{"intermediate_size": 576, "hidden_act": "relu", "init_std_qkv": 0.0243, "optimizer": "ademamix", "decay_shape": "pow", "doc_mask": false, "train_tokens": 81660000, "max_steps": 5580, "dataset": "wikipedia_en"}
Each number is 128 + 24 x the weight over its row's rms, rounded and kept within 0 to 255. Layers, rows and columns count from 0. Numbers have three digits each. The size before them is the row's rms in percent of the matrix's.

# layer 2 MLP up, 576x192, rms 0.0745, rows 140-168, columns 96-191
091:170131168118095160133127130103187121098084124102101099129125148120175119139140130142168097055127097134131144158137119157156064119146096120135125091142156157109101151157113116110113164164126116110162095099111135124118100114110135129157130123109126162109119118126108106135132138147135108122
096:132119139145139134133123106129114145141092067064099128111162111061143156129147108099136111108146113133157116140168115122122093153152106130139140117104156125113158087119141107163144159143124121151146095121116139150120106147175148167142145140152132140116065163101111132137163114112140156114
092:099118150112119147154153148077134148133133108096071115132147134102122104120110136148135130158118144140156150130143108146105109109122129175115136145113157164090117120112161083111104111143105137154147109128160148069118094143101121111131122147145122141144107143095120141151129152072136133106
090:144122142118065144101132154075102148135111123094122091116131128139128114129150125114144122158127107118147142126190132197155123115159113145128127130148165134163131134096121154105143127157131121135083138127141189121116088132118140132109120092150119149085111147137115101155111138137130117114
113:166135123117070106138160132144163153118125151131108101123154145109146146136118147116163115093131108126114137165128078129140138132131131143113135083130142170126110117135122128132126157151127086122128115130120177109108132104123155134085144167098118181110128124146154109149141124092117156124
102:135128146114109122088103064108133152103142123106168100158142150142143124128087120126098115135155100127140154146146153144105160102110105116136120169133109126128096082135096160150191151140140180141109118119130133113149114130158104131102157098095117136117141132105107135167104167157144124131
113:157101135131111155104143123076166159124105117145122116137116096107146062122104120160148110162092100152102156143104091164179080105123133162129112121129169159122169118151128133098146163152103169111122110106145134097127101107148131109103110132116091159110093135148138125155136139132169107119
088:168083171129112104133127112112161190131104166123113105130127137116124129133064117118127152106151124115126133148130146121142113100132127099089150091139151129087150112107119082164157134156108104143097082138092171135119087125119176168122129116090136170100136083097115103143107132108145144120
098:133135146090142111127153133101145114132151146153099113098140123130136118084103176148132117138101121095164147088182079131115135139103124131127117128142143155089131098152167140088106122124099157118119136104152169076124110144145098096105100122116092142126119134129139115176133115116141110088
108:115132120111113139128110080084175148138129171104078124177129165135145095139076146129144086117130122102145114124182143165122123149187077125170149113172101106108104103175134123103139141117084116158125104114133128079142121142154147163172105105110145129135121151156126093103102130131142109081
098:140119124075100090118116121096134140108117145145080117149147115156150134139101174109150107148135138123131117120122081157109103095133092107116125137125160120143123136120119099154104158140095137147118142083140138147101091126154108121149088157127109128134125115089131083155129120107134099125
097:169097162126082169136152176107134139155106115103081084121120142145177090119111145136183106138126115155141130166153132120143136156128134095134140103170133110115134072123149093145133143122155126153170104103124153123118062135135157114144084117141174115108123116146138118134174139089161136116
098:101138140125073114138130145083141123187122116102107118148094128111150118123104113102115100139166119116179134116125101160138117131132165154145118128143144101120142128126123130095131162119101139151158118111166132139126111142130152136123112097126119115161121129105108128164111120154135122061
100:139129117115110154160160092122135118137139140109093114137126111107151148113115160141136135108175062144115148180127128153144132176139116176113143110150136139118146142126105096089120146158144136104126101132121154091107147149124167135108116182147160154156136124103111151154168150101115127110
097:092158127100125150146100104127146188153146124146127127160097106101093111147090130123101070123100109155126150144145103122115143173112102162140113113118115156122086122169128098072125158106086113111117125098080125127129131156177148136113102109135180157109138148140151140117102156114140129130
098:128103135104119131130098127105171122125096096118116116114130158123103095114138155143145079150111136155139137146115124137181099129097135121103121108165131158120133112152150112090171104186129124121165127156137166153087079138181129134092126148126125161115130108147130157138164133066143135113
095:134083114138116077136169120102125142097132128116158138147143162145128127146151119100128151114092141110134147170132091142135109133136099164115140116096149173162125113110112093114169128132142116118105121102151140136096127094179102129086138102125133145098096134125162107101117124056122144167
099:113142138104070156110101131107072146150112149142084153117097122083127106169135144151134098128122110132132164135151138161140090182132121114130137132123108141148171164176159121104133126137124094117132121115114111149130099127132112159131113147153063123117108155135131129108140160133151125118
100:107139161115125129094140106116116124137092130081128107105097132089130077126145106160159152101100166104153117130138144147124119114126146153141107155147119133148110131141102132116144142120102113120192105147138123120109009149153118093139136125122084119116139114131151151161112143148153103092
098:131121141086118115121181168134118133140103081093097141126120098124127103128141131181109092127121132170151112103120150150121115124099126154175127160129104110122162130146160084115146140095108109122119085089176157123085116135136098104104108140138074139129076094145132150129082147104121099130
097:126133155091100103098125088119139113176108126123129125126138079065174096148108137123142129115114151167131129163129121133127141124124136128129103144113111161125157134132147124139122166151118142121121085102108104141136091169133153161152088158159116153098085089104114172154136112098131114095
100:133120166145113145148131137104123138146083142135125154115144126117124126155122172087117117125063136156150103103108136135120153098120142145149126116153136138125145109137138150142134126131115140146108151144174140148123116153118124101131129106084105183104090115124126100096135125129132115143
106:101150143103085133153191072151126141114098151136142133131134136119135125146118148149165101049105138110188116138127096129190141158093133144083117138129125146100137130130091115133153138158087112143129123138154135121184086159161140169109164132121077122128083133144152110168121104121120133115
088:114106115133111136100119112145145123092095140141111141119116161116162121145145154087143131151136108188119137137151107134117093159126136125136135115137097106119116127174131105085129145146123109131158110135144161134173114131145106142120114144106149105133134153147159134119151153108138171082
093:142122157113114091138137115132121148155114117080078131132112108115115101112099151117154110153123094125164149174148095151099133165133123152143073140142144143098170103114081157110138097181121149156129124124155103129108081139155165113091121124117123133104136113087095083135149139122138130093
098:125131140102121120091127093126112137118111146101139143092120140068122135117153126111145121107115134119165173106114126151148100136097144122123093146126147146122111135158135129138097155173098119096161111137159077141117122114128111105133122106140106116104163125139143129152156118111119095096
107:092093145093098136108190131127131150072134118083115135106115144108112116137129153155128143108110147113094136135140142086154110118131100109187095069144140158116138161138103129134141158153131138167090123145170147142117089169172154143106165146128148137101127127122159122138098161144103149128
099:128143114160104087115093108132147150136123123096129085119168118067171105107087133096170101133124162107168154154129136154125151116142161117151128130179138126103114113148105130127155138128110126137184105134173120077140113135116147111103139123118154120136114071144111136103078105133151139127
100:098130163094141128088119117105122168106135088114126128156084090099133143150144142089120147124115145115149102136153144163113126154116118093126131143140148128123134091113143133127188140128133106157160143122148110115115086144159126112145101138152113133122156143135100100102105156132178136120